config = dict(
    norm_eps=1e-06,
    parallel_block=False,
    init_out_by_depth=True,
    lr_mult_up=0.81,
    doc_mask=False,
    max_steps=9801,
)
Each number is 128 + 24 x the weight over its row's rms, rounded and kept within 0 to 255. Layers, rows and columns count from 0. Numbers have three digits each. The size before them is the row's rms in percent of the matrix's.

# k: layer 2 attention key, 512x512, rms 0.296, rows 197-249, columns 128-255
# q: layer 2 attention query, 512x512, rms 0.279, rows 198-249, columns 128-255
k197 110:114124162108132118127120068133156143135094099124104119140085105125137113133126105139115141110147115121125141115121164127131103153105090108150123133163138113137176140149144159147160108075155157123170158134157141135138100163160118119145154105110165174122153150155122172116116145150119085121112163176140096161149136144178105163097121138152102147109127112149124156130140147154108057151123
q198 109:093119126154117141136100137136144139145104078124120155144136152111147104112159163125114148120135187168112131106125124125107109179137181103116119079119141094078147116166115119132098162093135164138174122143127117127127142107119133106127143129140133177123158157071083097137147110160109149126101124096084146147073118110141127119113146140114135140084143180090105157148110144093131120176143
k198 101:111121138172136117154141108139191154150116085069135147115125111132092100133159164087155121129104134117130130075161136139128134126074144148132098135151143148100157138146109119110139160115125128157118094137142131116103105150154156116109116115093160174119127180097108147129131115198124143130084069111100132133116063103153130113128125143139084116134084168109130114165109109094122125169145
q199 106:146171156099104154131144147125150159078150102139088165111152111148107078148116165139081169130154102139174139139139150104096086129127128107138146137125121120116163131136114115132144122147100098156131118113121134152142172144122108087128154134141166119107088110108111102166132139128118114137106119146108106154143125082106094122095124138148087084131122155096117139116137164093149150123155
k199 100:143125085145116108111124119151141118099104092128076127088085134114100093133141123086110157146183157168189127138156126141119084132111117104133138117152165140131148135140129100088133148127110101137112119136148111150104117165135099109160123138166125076089112107132076146121132157143147083130133128103151117124113104138113112131105117126122132119107132114097141121093106133089139117133115
q200 108:103119140133160135097123139142133111126158121152137147121129171163119146121108127148114130102138138161181106147130133112121152092137142119084098134154144141118085136129115129162140110109143134122105103127100135140142179101121097154193145131162137103142127117163100152154134104126160145127103142112115121132172116079110148121113134154121140087091123126179126107152105158096150124060123
k200 111:122061151121131087107131116126158132135106106162132134104116157092100120117113151103149119147148160136097109125145137137139143109122132155041132117114157143076129159135107125114105129112172121098154090159096099151142141117149110128190105169157135114158123147118096118114104104137145109133124132106119153090101116108103124087164120141135161122122105107119094083144094169116155095082088
q201 108:105147145160148151137132100083133144133098119128177131116130115092177152109150144123125143070140141087117150103156137144151139144118122114110143149121098132141153126150128104161126126135136164121120137154102151115150083128167122113101141157135118148113120129153105118125145117108094097131154137159138161152132114113144112130149133106165150111146122138114079112169151143112149134159075
k201 098:148133125168144144152106130147114170131131140090139108100089110156169114082141123142090133093103141152131125142136106151133126128164124121140122137110135148127085117154136114150106129157140143114109112133114172151116068158148127110103179129158147145132146131143126170136151096140082069120147125126148109139116141134134169124150160111150110092150111111102103135147161153115099126106161
q202 111:133091135101147152178141168165141104133123193084118122112087103149128127105137137140136145143106083150142121145141138119119116136117149109140116130093096145143103146164135088097077120092102164155160125152152135148162139135119128112122124147137155107134106116127139138143196152106132120130117104150121134137092127160124106121139103092133123152106120102112130162102112081147101117112121
k202 102:170127104115144115149131133145153139146141153094121155132115106174131157126151169152136141160112087116134121146155176114122080127120158148146129115117137132147126153161103129150111119115098149155130131163128179147136108090121137126132094142177126136087095099140079107131151175116119139108103122157118137134102110155147107147137086114137160127116123121103145144106086118118083084132107
q203 109:152140127145121156173079104159122157146173095132138093136121128173132143142106109118128123154126155069146134089114131158135149153133102146127129094103117176115095137162086151097132146113118149106089130102150140142097072100100132113140126094078130132120103156152136174127130136101141125141122115076150131144132168125139106134129092147120153101119129118138091168170143167108120137150081
k203 107:121145125147108140116093118125151192134150105169120074110137177121153151109108132112117143121136140082098156111102176164114129148086138154117159111121099160094078087120077113076121155092111149103104147132123104143121105117154122100154143143128088125064147134158130136114149133091136123132096143057110148145102152126157125150123070123151168112173157159124086146152146148103076092145099
q204 108:145132113120088124144116140114133140139099133174095173142147116133123100120133123164105132130113155114150163103139129102071111115145111109144141088105130134127112123089122150128133131110132179138133142151170122118107090144119115110102191146141170132174131113104130144123123104172132103132110112119131140102108137106113102182155131145114148168088108135095147145180150114125117070124148
k204 105:136130110164110137125114150101084141122096130131177152087125122124116141111166096123196107110158167159150109085122127157109102135111128132167155094139126152115158153107101119105155157146146131111112120196173116135110097158127157130113187131128156143161130082117149112075134154147137095105137103122100122114125123102131089165128079156146150134121082147095153146175139095099128100126161
q205 102:116130148100074106142149132093146097124150160120093120082112122154103157161097122130129163105098104109137120131066107157143155127142140131150095171139113137108171116126134170121143149136113155088116162089146158139114107120137131149111145161133121094140129178150122175132115102148145125128119139101152154091132136109145165124133114138122106112101140138137183136120155155176116108137160
k205 102:114131135127113172108156160092133100108103163110134104110107092109104144182105126101143174123139089128104154129096112130145110159116118144107079180147109139074161142129133146123117112129139165097094120134153138109077099120132071118120145124151145124103130170167123129122135085142124140115090135116140149143176100090160109132162103160125140101113151117117124106104140136143127106133170
q206 107:137107095136149108132158119096088106147121114115111089146146141106143169162094124126160138098158163123157124123133107098116109151140099138130142114158146141131126106110145140112142142135099124109105112124140148088126092132123148103144138155132094107102179105076106210078143126111127138095135140145151085137123133141145138154129164138177170106107145141126094074099125103159125109129093
k206 096:169086088108131120132156134132139101168140102139098086138100121159156176157048110122161118150135117083155110117139114070145138139135080120166100137149153155141127138132142135135121114131124113133087084093148132104143114119125130115129156095148119109153137110086107126081160137146101174102116131113118124119132106120151138132184130114164147081125099158169108088142152082147131143128125
q207 113:106124099122082172113139134140106129102132132116131124185135110143125147130179122161144124100083126147127172136130121128132094103080111133157141121132088159124139101133130154100160144118124137133143162147094106144190140136151105123087157135159134101125104132161142124130121150141097111130160133118125149138100109158122100102125119145103121170135137180135109128156139121149110125091090
k207 109:156170115138103156147142153158106097130127160126157116142145141170144166155172150136131155155087108131116132117119128099131128127090125089174108137158091124110117124109125106105114116143105128124166167153108150084106123118104114122108148149127116133134093141147150129122162155131172118092174122088126135143132124127129114131147127178117104164133138144140135117189106118179123156103114
q208 106:122097143087123142137125099124109168111125111151098148134143119117124159124111130119085126123145116144112113099133129111102120144134097106134129133166125116101109116140087133098134119103128087150115184081097142135155173155057121157137118155154117122117093106124118093132148127167117127075126096149131131134129147153145117125118149132160119157149112166119107142124089117132127196111128
k208 105:135117136113112108152133122105089119126111150168107175152151113109129189097109123101118166117123122154081121102121160090101153129131134086138100154128108138111113112132106118085099111085124077122123137117106155116115185125083157147127103134121084092105143098111163095126126149155115123086157101163135088110126133152160154154098142116136121148134111145118122159131104131193124165091138
q209 111:099140152114137159108106139144126120116119140122117123124148121131069063147129095181153111160172113121103132126125120115102134121146133120105104142119149108098104111112130125146106106095154138109138124119130078147104170123127105136164145166139144100157197121144164100120089128149081147099100119118135119134105178180111134108104116120122099097088122134104135126160146131170133141141136
k209 103:161168163111133102119153119120129128134133108151121105149129109131074131115114173154147146101138118097157110123150125076136129133136158169103095142130135133112128138115134110133104133097116149123124096124140116116117149097177133102160140172146134130161179127159134111137124097143107138105109105125107134095162133188118159097103103143134058130111138140101107104175160129116115112168120
q210 108:130148166115137121117165126108139155121130157132140182109102146114145121124118120094140079113153130131101088123119186138105100095148097155083148157116144153115119096109112120123120104122118114133131119098049116106145119120093110090130140102101119125087147082124120153147160109141122178135155170135110155125124111119145151130165140118146138127104182126105136127133135146144121129133154
k210 109:156157148116139142119160101112128152095142177121122176128120120114114151206112137107147125151120131111142134149112132168132092118158113112126146135127183163158101110141100136094175114067093139158116116075109128118162107156120083138136122103136116126107112144133090147164126128132113151147152140105123131089132115129138144145153094121130127134120171137105102149126170124136139128136155
q211 122:118131133147144141104155121125108087105116181120141140152120102167156081169084081113111146112122149155136082116124115147144159098092137116087167143104124138116123112156135058120105144109143094148110074123141168127147142090128129149128118136133140132110113059135101143142147108063144155109138111144154094147135131151109094116110132134157114166132132108121118115114131163114136128117167
k211 111:097110156100137149120135094145104119095112149152090156109103113161123124139078098111140092141154137138095112097094137142139125136107121124083171139108121164097112145126156073133102149112160106190139115147122131111105123089130113161135102152186138123088114085139092162148106116110130135127121065107153114149111153144117081083109141144119134133140140118090171066111139156083100137131135
q212 114:117109123128145146149130080128141164142152126101134165129133134116124133125104157121119167116121120112139146134147105117126177121105184110151117129095130147092141146163140111131102096084157141124136085144127128163139130169129126128154110133133077159149134131143129130148093095087118149121105066152136119144100116192154105093126160094117125158168133106125095155137110164113148119124110
k212 104:110094117108123148139143124134149137122174089111145137119121149127152098117134145109125148109163112127126122145152093111113183098096172149153105183125105159109112081118162121159160124133139134141168129161103118116101122126138121111149100133125148128129136128152128134133142095139161144140124046112153130155127121135132143107105158092100092136159157133138172100126045163118135120124076
q213 114:130131110105130112137137111126138088085090153113078141135089115138150132146103143139136116121160155129072136124136142145164161130148162153107153193120134145143120111108123123140112120108144138116136115069151118145118146127163167133150126103123176109163122138155124133123075108204119079091128135081133062156119149140122108125138175131175109121162115104117086100111143117127136144147158
k213 115:133191125092135120092142136079128161098091156110119158150113120118170112133088141106121078128100166155121119144151116155093112109164115097145144115143118127138104093129138121124162136108156168174136098115110101156156136099156164127112153141144145116120116095099157117172102102152157113064133143131109075124137108147126120158112191108118098133130167154112107098124146129162154165140165
q214 108:111160108138165152122162128113152130135090088137147162121144145105128107157115094122171138111121103160145144101153137102168144129088132139115157122121088141087143147131123154156163170082132139117112123106143125091154104107147110105145147137115108118099170139161156100092148148137140160136120097145105122161161147104116130121111145145128116127163100096113147130126108101152127122108118
k214 103:119143139166129104133139087159168119142132141148119160110109154100140102150118150120118108110130129148124181094111155099120154126153158101147121152107098172079151132159120156104162147096141096130117128123155105110159099104198106094141131132121102129121163111134123113089132156128137146159101119095113084145138154076063141130109114108141114135174100139087151134113137117148097098092110
q215 103:127116175127171157105106142146124112107111140139154173114129117126121145093106117142099114084162113122127156119115112180139082111107108134116128111106076131124160138100137114134090079130122169164091151135122123214110132167112121145120120142163149170130121161123158121152124121113076125100099089123128133135136110174145111135118151128114100109115089118144091140123162151148139092115116
k215 104:107132114124136145123105113169134115164106170147168146142146125115109137107132118088109167096118105153083176090123101170141118119131090129099125111111101129106109165085145125127131110152132212118129158149123126213088121106134114147098111128118143184110134152153139115109126138129112125116108118086177142103142109180140125160164133125108095112097090069140147156120145132139138110131121
q216 113:153104103101130131118120102147136117138106130162126140114157105154086147126136104083116083085087122159148141130139095129101151148167107132182124148102091141114149100115093114131114139123130136124140169165157095162137131156150129103105151120150141099150128126141096169121085123107143143109119100118184149115155134130095163079154130070167083107144141117147164172140157109104114086122167
k216 111:138125099141121130124131116138137107142112128162158126129133109161106144078164089083122110076094136149135155083163120105091136146145103149096122186117087140143162124081123131125099120137150125106106131163130102147091111115114113114138134147161138122154152101117124203119125128078124126123119121097177147144125108117131132070156145107184157100108144107144109138165140125094106113111148
q217 117:165125095113127108125147131073159129113099106096117114127128155149137105125207158116128150150131144106086112166114172140111121152126097149136098145114143121156136143104114131134134133138181110140110133088112134143097166186102127102174123108112107090155159146108121109119093079108090122139151085095122142082130126105117109154134165123122111137119116128157188152147149138108136158133195
k217 112:170139129144121140115166117092136170078134106128115169149083161136105154115197168142121142147128168124106110156125131153103150152147143119116088137095105168164088135104140126144157101134172129101120112105106116126138157164086118141158118133153119048139133105110084141135116117095096127158139103138091117132126118094124107159110186131136079133108131102149146097134129115139089166131130
q218 108:126111108141148121166126128146134136152134152175109101111137144149111160134091131112123153195087118145121138124122144158130158098098107131140157141099139151135188127095136121131144098132142094141116103123121173135182139126175133146149067102136148103129158139111149149137146119173149119108134157120158123148144149150110165128160134123103132156132108114116159150126155123165130124136142
k218 105:130115100111113161131171134138155139152157118158115103061124143128135136125135155115133124118108101147141128126091134161099169112078128150145086138098109157150147104136137133136181135135131102145112080113127085118164121084174168103136135152174133157123165140097126111120129134168128142142080179120117105092143130143142137094160126105115148171142131135123146147106145084121145141110155
q219 105:140086092145156086082121090124101150153128084134130135140154145166141152096131118072154140112112134100124145146113113162159138148130115197101106114116093106148170171121106184119123107153164083126128112127099121120156118070162158132095094109083139121080122129113107115115087132087120147149106152096108134107137098101154077120111128116153143086101130144109159108146108138170128119099108
k219 108:138110127154185108110090104143088131103128113142117115148133141138125139131146126088133140107090157134124126139153101109122126137137134152115137126109080115150109113101126186145145091135146110131118116102123167158128133098116128168081143107112121098133126134124151166127127154089131160099129096083086125139107129104144091135131172111101140124145127131122117131175108145139104094125109
q220 122:139104112159139108119069135115103128147121159129130095122111142115113135120148175094141109122132119150119182159087132105114153121117143150124112121155130127154166154102121120097103146111094134142147130134085139107168127129110125126044146115174106127132102166096187092114164093135105105117138086101133145093110125133135121128131130148098167135116140160108150091104114104129139138116145
k220 106:126101069122109108131063120134082134159140151139155119108112142120129098103150104119119115130130108126144145164132129100122178124127156117127138145162154151152160139114105147085098129115095130159149150154111151111164113135091158083072127136155109153110117152095155101126150107142109100078131130142100176113126126142130154161140142176093178113135146140133165111119133138138159149132159
q221 112:130080120103095110126110156127114168145139136125107143132178105135112127139197158142099125150121142133130144143143115161132150144098184101113132145119095105180172120082136167099103152146092144134179127138106125109113110128128136119099135116132130121129110158093155126125104169183147096111122135090156149086123096113135101113139119088108112143123128126097170137171134144124111105125146
k221 103:140123131118136155099128126130107155122122141126124116114145146140123153101144132151123141160114145198141117136114130190089147138095164111103110141114077115166159130049168135135125124188117107125188144160156098135095119126123118100152132098133140153146105125125171157116101172165124097131122150115161140166159125134118117100127169094100117143127121119121139143152110123145102111088145
q222 113:114149050151173130132077122084086080114106118113152116123148161121128166125066136118092172123161161130139080147112133111115105172094123172135142125131143119111131102107123139125104143132120129113127108103179154129134105151121135108181121143114151127131156133129136159109154111123117145110171109113151112118127104104182143112173131125146120097111086106164150120157124156197140161130097
k222 110:107131083161125152102103119082088107094133135123146103141143159124115144122076119139082132131159141107081100125138118111141137196132102198130133120159137120132149082110127158129106108113136136139108110138179148153148137164136129087190129152142137160114157157128129137122152118170117152139153139130122116097118091133175117100127118150138138104119120100122116107167089123111137101151111
q223 107:133117140113109110114135139105119148101102116140120151168117168083112145064083132086109126106106160109154131111134116165095136142141115114135138125114154142132113140108170126083105097156096118116132135149096118119132128082158102115125089116115144093136130116153105129133166135105140168117166120117108131146191106117143113163114107140130092123130154128133130125157141143087144138120126
k223 109:111093131089123153099126143132127164084117127138117120144142138113123132116123120095140119113129135124176131110120128182124171133125123109123105093109143128130125095175139123092076105107132133081112104170143115133142141098171099130157094107138162133137117120096123129156166145147151134160165137109116144149130118132132102147132135125112073103104131147154170123114124107106162122080111
q224 107:097138147162150100121180128064114097139161194140157111110136175161126132088130109100131133156093170110121153094154132165124167113125143170123128112108114130138129140108110078079121137108110113148125125154115116167147124076148107128107091155151130105111159103189155142144103159079116162136128116118124125179127114156092144141134132149134105103119125133153112120128140103185132152087100
k224 109:083127109113139107153139110104140133150125158138172144145139162150129092103182117119127137170105125123087171081126142167118164121106127145126145116118083109145124142090110134097133138141131144140139177147116131165170142058143121106044123120138098153102152108160143092149092182094062156123122130087123152153116094141104132159169112156163118097115161134124130164162145127117136174119083
q225 111:134166115133130129091116087140134172142168150123118159101159157126129118175134137171091109148159079101180173137162115132147133115200155086104092117120148144137119086121158126092132115103125130138158125140105148117098104149138084111142124155128124130166119134110117165094093138133134108138130143125109146153091170161153086143146066119113155152088132108134180125144146154114113123131136
k225 108:130135167146138109121132100129135133118127150114122181117141128114119100191147134152099107165186092124156110118161110129152118129147170119126111146115142138130122093106144084117087147119112138104120140165130181093124139139146135121147137169119155117157134113122127156098116116130124106136184145120147142100110190129108091143172052112158159126090117115134155143124127133124159105119164
q226 118:153146143111122103124165162109133162097117154104140128157141103134145157096137133137144122145096156152142081100164121079105154152139129100149137094122122097142115132140127085094132138105144136140099123143166127084149110161175130101164116172173100127142115159105145159069162118110134116124140169167117143148152107102112164151114114140125124147149156109137107153124117160116144124093117
k226 108:109136144102167099150165163132103159118161122125127144133137144128133162125135145144123126126131145164123087137176119120081145144121178103146168106129161137145112098109119111101167141123146121160123140103101104095125117167166153148165122144116130148131087113101155214117161136092105108139154139153116102121148127074120110122132095133150106150144151138165093139150123142137152088108094
q227 105:127146110128132174108158162104155162091133145143151147123095132136127121100144165102145145115141130117124106135100119111140137111146118150096105136104155111100128149116130110115135114089148124049121116126110121104112114121143118163145151118131128134136149156124154099065080158119113055078116151160101109087181129185156101123105132137128126098140127094107122101115141088147130135154139
k227 104:124147126166104138112125176133136141131149123118107140145100145163155141118107148124133133120174163158137118110108116144122142106137118109137127134117127132082115143116168116151095123104162089103147092138134140132160130092119134157127098105084139139161101140139126130075116123112136063123129151156120103136153113135126124148119150129132111098094142128118133141124136107152105137174136
q228 113:138181125112126115130109155087079079062116141154085108098112106120125108106071167135098135135110166109159113108127110134140151118132109123162118149146129099127129122108135112088127108130130161119116088136117165128123147125080090110187089125092140118138128125155162152107159140173121108130132139137133118135118134096114153115126119125142117128154114130129118106120138142157094119125171
k228 109:134108139108067131101114143087135095118190150154078124103123105092128106112087164149123123132085131120124167107138104129111158108136118144179113123114130094119110140116111134138146124130153146132110098128100167148131169093114159138140102141152135139117168117131144120098155133163124137149122133138108131144111127149128148118112081132111132118133096147098129071123139118107106133128130
q229 116:109125154116085139152184083151129137155109143134119111117122142129138114127149133109146176138158120138130149124135144102106117146123091151093134110139155127142106094122182103137094123092122104180170145125123157096118098127122140074088160125149103143129169138066076113097132114156081134093111130120097139132149126112162157089159116141144158113118132140134081140117141130101156143154107
k229 104:114163129113099140148156117123121163104144130135142156132142101154114108163134168123153112155117128119143125122094098092136142182145116120137147116153154125128127098161144102128110154102124107107110102147142168109132134139109157129129147136140118132161140147079100071100130134157109139104110108121122105116153170063139115106178138112156136122122107172136093161149136149092151147145094
q230 110:146118151179166132125104088114123130118099152180145111121105124169112177147085134112141191118091160121149087097111161123143116165121099064144136124115124139133111135109107119093092122133107149152148163115141156139147093099125145124142077130120113115146112103163152125121151127090126110094149149130120095175179133131098129109083108121167114132133140057088145123124139108150119103104101
k230 108:135113126120113142145124111115102133116124119178121147131107137120112148133099136133140115120117136110123084150125146101151112137108125121140126151111124148150093093143140155102125116144132115144078123140136123132150141099125141148099123160149141148158096129130121107118149105117091133114137156160124117128149138133144121100136133108160091128114177048125161125108090119098115130105104
q231 102:114140129130159110159109143109118113058179157129126112129159174115079145114106189138176121125170127141158139105123112137115121104173128150115116125140137147159126151145114121064099121181088082163166146117134177099141118132107137107104118098141132146117125142102149115121118140128088132143098106097111110111126132162150143129107100184090146127122126135109123136101193162073115117110121
k231 102:135146117110130115142127154143174128114137180155157098128130146100121117139117190132178090122187149164110167127142091102113115113164132140123133132157129091136105172130105165089153125129085080147178109155097105115143127104143138120129097083116172138109126136101117094092113149145136159143129113132131153141091115144141080152140098131133160129113130155161100099147196111121138107140088
q232 106:154122087067153116157101119145178134142114150132108090160167130095157106126122153093088119110153106149120170087132147118194113136119156124185151127125144137100122094127112124130135117119079116124112121132131089147136113133151132136125132138106168087131151128108112085089099141149122150157103115136096114175116113180181103132177170116076114130091151140100154128127163128133155144133144
k232 103:142159125093142105102123154155150153133123112155109099162142118105150126139120164096137120117172144171143141097125135150154115151085162099173166128137129108100155055124120128151142109100099133124124118112141115103130158113139128169155107148101168117118167142127138127097140133116085122172081102135132132131129165136152108152154193137062111117125133160119144143127146120147165153145131
q233 104:138117134120144135146109103109134064144187137145131143105164158083115145128113161136116118151131130121133117155151107118142152127075126120123146123134090133202089152180125123162127101106125133139152106127152185134116137130147134124120110127107105162123178083134123147165131129113129150133121144122146119145144091175101149136160139094180150112132165080135111144155154108123082142145138
k233 103:157157122124139133119115114103102107082180132132152125123155129115149086119123115139116089095138133117141131113131131118168132155091108155134161139107085184176122158134090148132142113120111128114162102104142148153139096145126171167088107137124105137128143080083127155162094089154154112139097133117121104150122053131147129085163151112155189137152142102131135140109154110117073122135130
q234 115:138132144130149148170142163142140148132124127125150136087122133095104139150101106125140107103085129174166128114158119109121126101136130170154116112112138141118122104167112076141150173144133140098092153120207081129145117100116131134129147124117091140145127129147123112119150142110180161093129112142084133125133096119068129134129101120135111125133144092146064153090168158126108131126123
k234 114:145134160147131097141153117177159173127139128115102129101084132109137130137091118118138098140112104182180123076144167080121128116091122146101126140144143120123125098136119097134135156150140138135126139125173119111138168139139132122151124134119126159104132106138084125085116126119180146157120115149105112142150117132089183160116129100143110117141168103113094114118131116133117085125103
q235 116:109124093149090062163149137105097078147144139115155113137115135154117111161118150117092131153142167114146107141103132156113152118083106154116117126148121117152108183111145138103183180124132135146130115155156147127135111096140138154068131159138113092116154115138120142100114132104115120136159151118147163117144126116094076183142096156124121125147161155129160098190118164131124120112148
k235 112:109117085154120136146180125155136122132131122132133128112104100150145121157166083130092134135147141132129123100094168128120130117114125111088151126135091141114128175088155110153186111132116133111104158136145157193122139104131112144077136163114116080139141140101118126095126162144115121107110156112107176145134143138127129141130117123140152124154120122127140136190144125176086109101140
q236 105:141111101123150128132122117082109094117125148110166087153132103117123148119144081116153074092131150141100125132134132131118136079144133145115128102143155150127135122131106136155114135082077145078169101166153142142129108143154132154104131117110134099132115137107126171115166134118098124146129111130157112170098110176120102131109138125115154100117149095108121173144175132117137158106079
k236 108:148164121108166144151101112095087137108139138108116101139164111120150100157129107119104129136134133132132141142139113127109098089115123125146115114142117103146132154126101149182136113097142115157167146163112158154076156149119120146090144114118145102122125172068130181155134153093070138138150100131125104150111130183143119117095166129111109088121195141117164158138149117097166149107131
q237 107:133098131139121115134145125150145114134149118061123138126127133081085100114113142142160117104115110136125159149141135135079119114132140133142147140104133107113109111155074156122122135150105160121113139123155150104120127125146105114133172114121116099127137133127102163159126126120126137072131078165128130130150128067112112131138114098146158121168147129149118139140142148092093100120150
k237 107:152135104121171164131179120124096154136115091099111102119146143112110113166146152107144147126100121168167156143148121134094113118168161155118129145090132122126115132114083161110096155151140146085100133114139105082131155175125117094146200124136104106122145131094095186146095105127151113108133097141157083141166128066114106152120131101150147164134190164140142133112141150088114118109085
q238 107:136149139119160102144112096116120090114123043138093101120115143150083119135075097138130119142136171108162131147161106157109117133134136120123101130126157125139094140093158143133161157149153106121173104142182116111164111153101171110205126117107122101142147127157121120103148103137134147111173111098143093155146140091091129086082095133149100131159121120154158145082122123133126121108136
k238 104:114154128128140119124120134143094140126118057150120105120089153109116120121105087154148090136111154121179081148152114134095121129127094107109127122165154080137133155120140124139140169146111119131147129126159109100120123138134127122133157165117083120129159135137129139148162108140130155116145095160134134150139142120115133115102126102155129139149142134128124109102141107148111106105179
q239 112:161096108126127107145081122153169148152146092138109135117153088151069143105137115091113129121136142147082165117122141141104102089160151097083115134122089157159166115133150086144095154094118126122155121159142095142085160135104195136114119120106113116106130155101083151122109125153121103161124114089122133121109107129158125164164131133141102140072158167129137156120127121136113143138123
k239 102:177126115125142084107088135150154133153141097118066141133134114152120129106137146111082159150132133147117137127095137127085155131122103067108117167118105144126149114125133132139141164100117154111100097127139127135075163157106126154120169127099068136138124157120117088122106148056075117137111101127141124143159136134158152134097105086174088096092136133137136143139116170103101146103164
q240 112:108119121130174110178153110153198111117140126133138084129138138164101116138107134147165150160177084109132168102146187147110107130173117115110170091148132168143112121120114157156123149129105128118129150105139139110139131169134120134147139131117159143182153198135152102142134150127151124127151127127110150163116120096151130112135117141075084122143160136072144190126139118119083161099124
k240 103:105133072124148127147160066142189114116104111140130116131110161120162142133144138170175149137195099115175132146127130136129116116141153147125124098105157150160117120121098113130118155124128135142130099097136100080144157180128166123135161089104125108082169143122151112132184128098121132161170152129118090107171131115129086165152106134097123127129159143113107143112108145113113116145108
q241 110:121196078109108106126131117099123132107092150126134166112144120125145140145109101152090115158137129133144116124180129128096084137144190155149165097128140141119090156165144110084139142115119138112161122080148117110124140143146155094191181156101131160103134125111134101142128130049123175133099154115120086126104137127104155154166131118134117128169139150116074116113143105142150155115142
k241 105:083201108143122117087139135096134127092103095108098138113139138122143122146087118148100094162152119108148107151158123127123134127156180141135120157095123130104128136124134120093146142140111144131101105082171127095115134140136166128134188134117132144113128099144179077146104126095119119157105145108144114089116142137099144137112157106136122100111129171120049099145143117163135116126107
q242 110:149116118136103122149151121111141087119118071104121102109120142153071090128128150153109157147165149155106117177134118116134112141119093138140134128148131148120128128130141165141146144123120092112164132148154126155131122106114143115121151119120133116113156127160124165152103092102138107145109103099143154105117161152110119117108133114094106114131092156175122126130160109142079144143169
k242 104:154123114123118115156150125105161108140149133135133159138107091141106119125141164092073148171135136138141085153125128123102105143141124150151118124157125145129153169114122095132117119148140085106172126109165125111113124131103138143166132139134108149131132109106114096160103091075131114159126075137140138148119130154153131154097172126125151098146099125123081101150124119142136125170132
q243 112:128165136142104129109155182072108119103111110151138114117134074078091124188090145149124142120125136167155118140105096152096115138144169175152108143136147123112132120105130135123118110127165109117110095120144141110090135119131115133154119117085126128122141095132118168118125100139127127112142159123131088135171134132104149105128170135152105135116110097112115112133110119160116138113143
k243 104:088125168111106084090120146099143142148131147145145122122101098075115108150139117147131165114123135128120172123113123145138152098117161153121140136134118115151139163142116155116123139135127116121081082133109114124103111104141101135135102105141148123123149133129124158126118114163127118093149153120103107124127119103138155110118129149106135145130121102074099081156114120155142119129150
q244 109:113121130086173137156165069108147135163092153120139133120124090115168092108129138120147121143158114192081104140078135147129138110073124155094144169146128123088129152111107102127123129117124102106097147107101120157085119158122122126149107081160105144137173119147143084122119103152094138149112106105135119160132123136137102089137141160145137104145121127118114110137166116144124119137147
k244 109:124131145125105120117155037118182134164080101160175111114089132118140102125136116116154099149150128143092132096117151166149138143122150131099090146179138119103107139103134121142132121127142105131104115123090108215149105152121102097160070110137104127146167120152118122135128113171105122153101122126118118168126118128183148102131144158171137138147139115114087112120158130139095128123152
q245 103:097147082147114179083169102176102125084155114118129156143114111109148105163148102157116061101119113145123142100122111125125164134134111151107099128129144105142135145129116160128124090112115134115092130143109110140135123155146101120175132132141116110169071112141137168095136132155139103147126159108063118158142125138102117127099102159169147153134125152117118134096135103118134135127108
k245 106:070149109149096149097136147131121116152185126116135151158091116134187098148142139112114126108122122140127133120159107138100146157114108078141122092113128143148133161121113155112122152091147124119113136143130126061104130152104108143129136127136078125177091113164146176150130125127126144133136120121089128140097101137088094136102085128136150126110136146107119155113143162092124116097143
q246 117:153112105118152155150150149128136111147161133118113078112099090157161130106092127143088114098097146149125091124151105121147104143117120161140127155110146119157111122121099102170128148159127140134087130169100106135097160122119153130156169130167149117162153124158156161135202158116143102107111101143155117149142123114105119127104126094116094131124092096112119144093129140134124130115081
k246 112:134064138096153134148123135146146100175164183113110125102075145148127128107148126153104119118134095117104114109134138108157132155111123177128130175115153153175155141086110119142135124131124118119116137159092140131113083125133116108179114128150167122114127133163136122110170145135134112126120102089151166107115134103115088137097105099117081175109085112090161123142095088092117117136108
q247 118:142086125121112155086112109143137152120144147129157147137122140119134111151163118118138110111136101073106135142143100113148141147150115125126127101129131138157182130123109174115104138106131117127152132168102129150103131137142119105064169121111124138134122136113127096137149112153147134104109137126110160139124140136136137124125159116149118128130167164106168153114148108070113121060133
k247 115:095124131118128195093090085129124143122119107137140139125102105153122101150180103095166124108170160086126103115138137097065125135162134073135104116119105149130188148121092165123142116144091129157136163159149125155121130118099119109080121093151129140145151127141112121129121112094153135102143148100130161139142113140119183107134119098098087141140144127079138115113169119121126137088133
q248 115:117136085144131097138105142146134191179135141097119115096136097117166128101204081066140091118115111122082104089113156123098160118112147150148113140136139170082174146095090107078106138152140126156138170134125146144089187130121143140137111111159155114099115086109119119102146120131120150143118126090127159088151099158166148158179123125154159132156133116123162097114112125143104106121137
k248 107:096136108126160119130133174117138152100110129090173090117161139187134100115148101123133128099138118108147087099143130165079184138139106134156109092145116122086127126109105147119119158165161136140152160151122122142108143166102078113126084129094149101145148100118122164128136128138153121131127118101096160089173106128118133125148115158145108149122119134116159128090157137124145144101132
q249 109:135123155136160140124153175114149132164120108118133123127137118140161126128136094130120144074139070104169144148111122100116089123123124112139111110115134113149135162134134119126124109123140086148104084133106157095066108110119134094178115169115137079088143102115131159154129131168105082111121127092120162085128136083159124093061131099098147136134111152110149154151126153129114148114119
k249 113:159169154114115157149127168127117148139136117148155132144119131118139125115105136153111146096123099104157129145149101132098118104126169111145118137078127136118114149173136126123133108135161120152097090102097122083119141132094110123151143169107111121128143123122118146150120099128098084132128144146145111090103122101156125101081147103136148143143147130100129134170124135086123149127119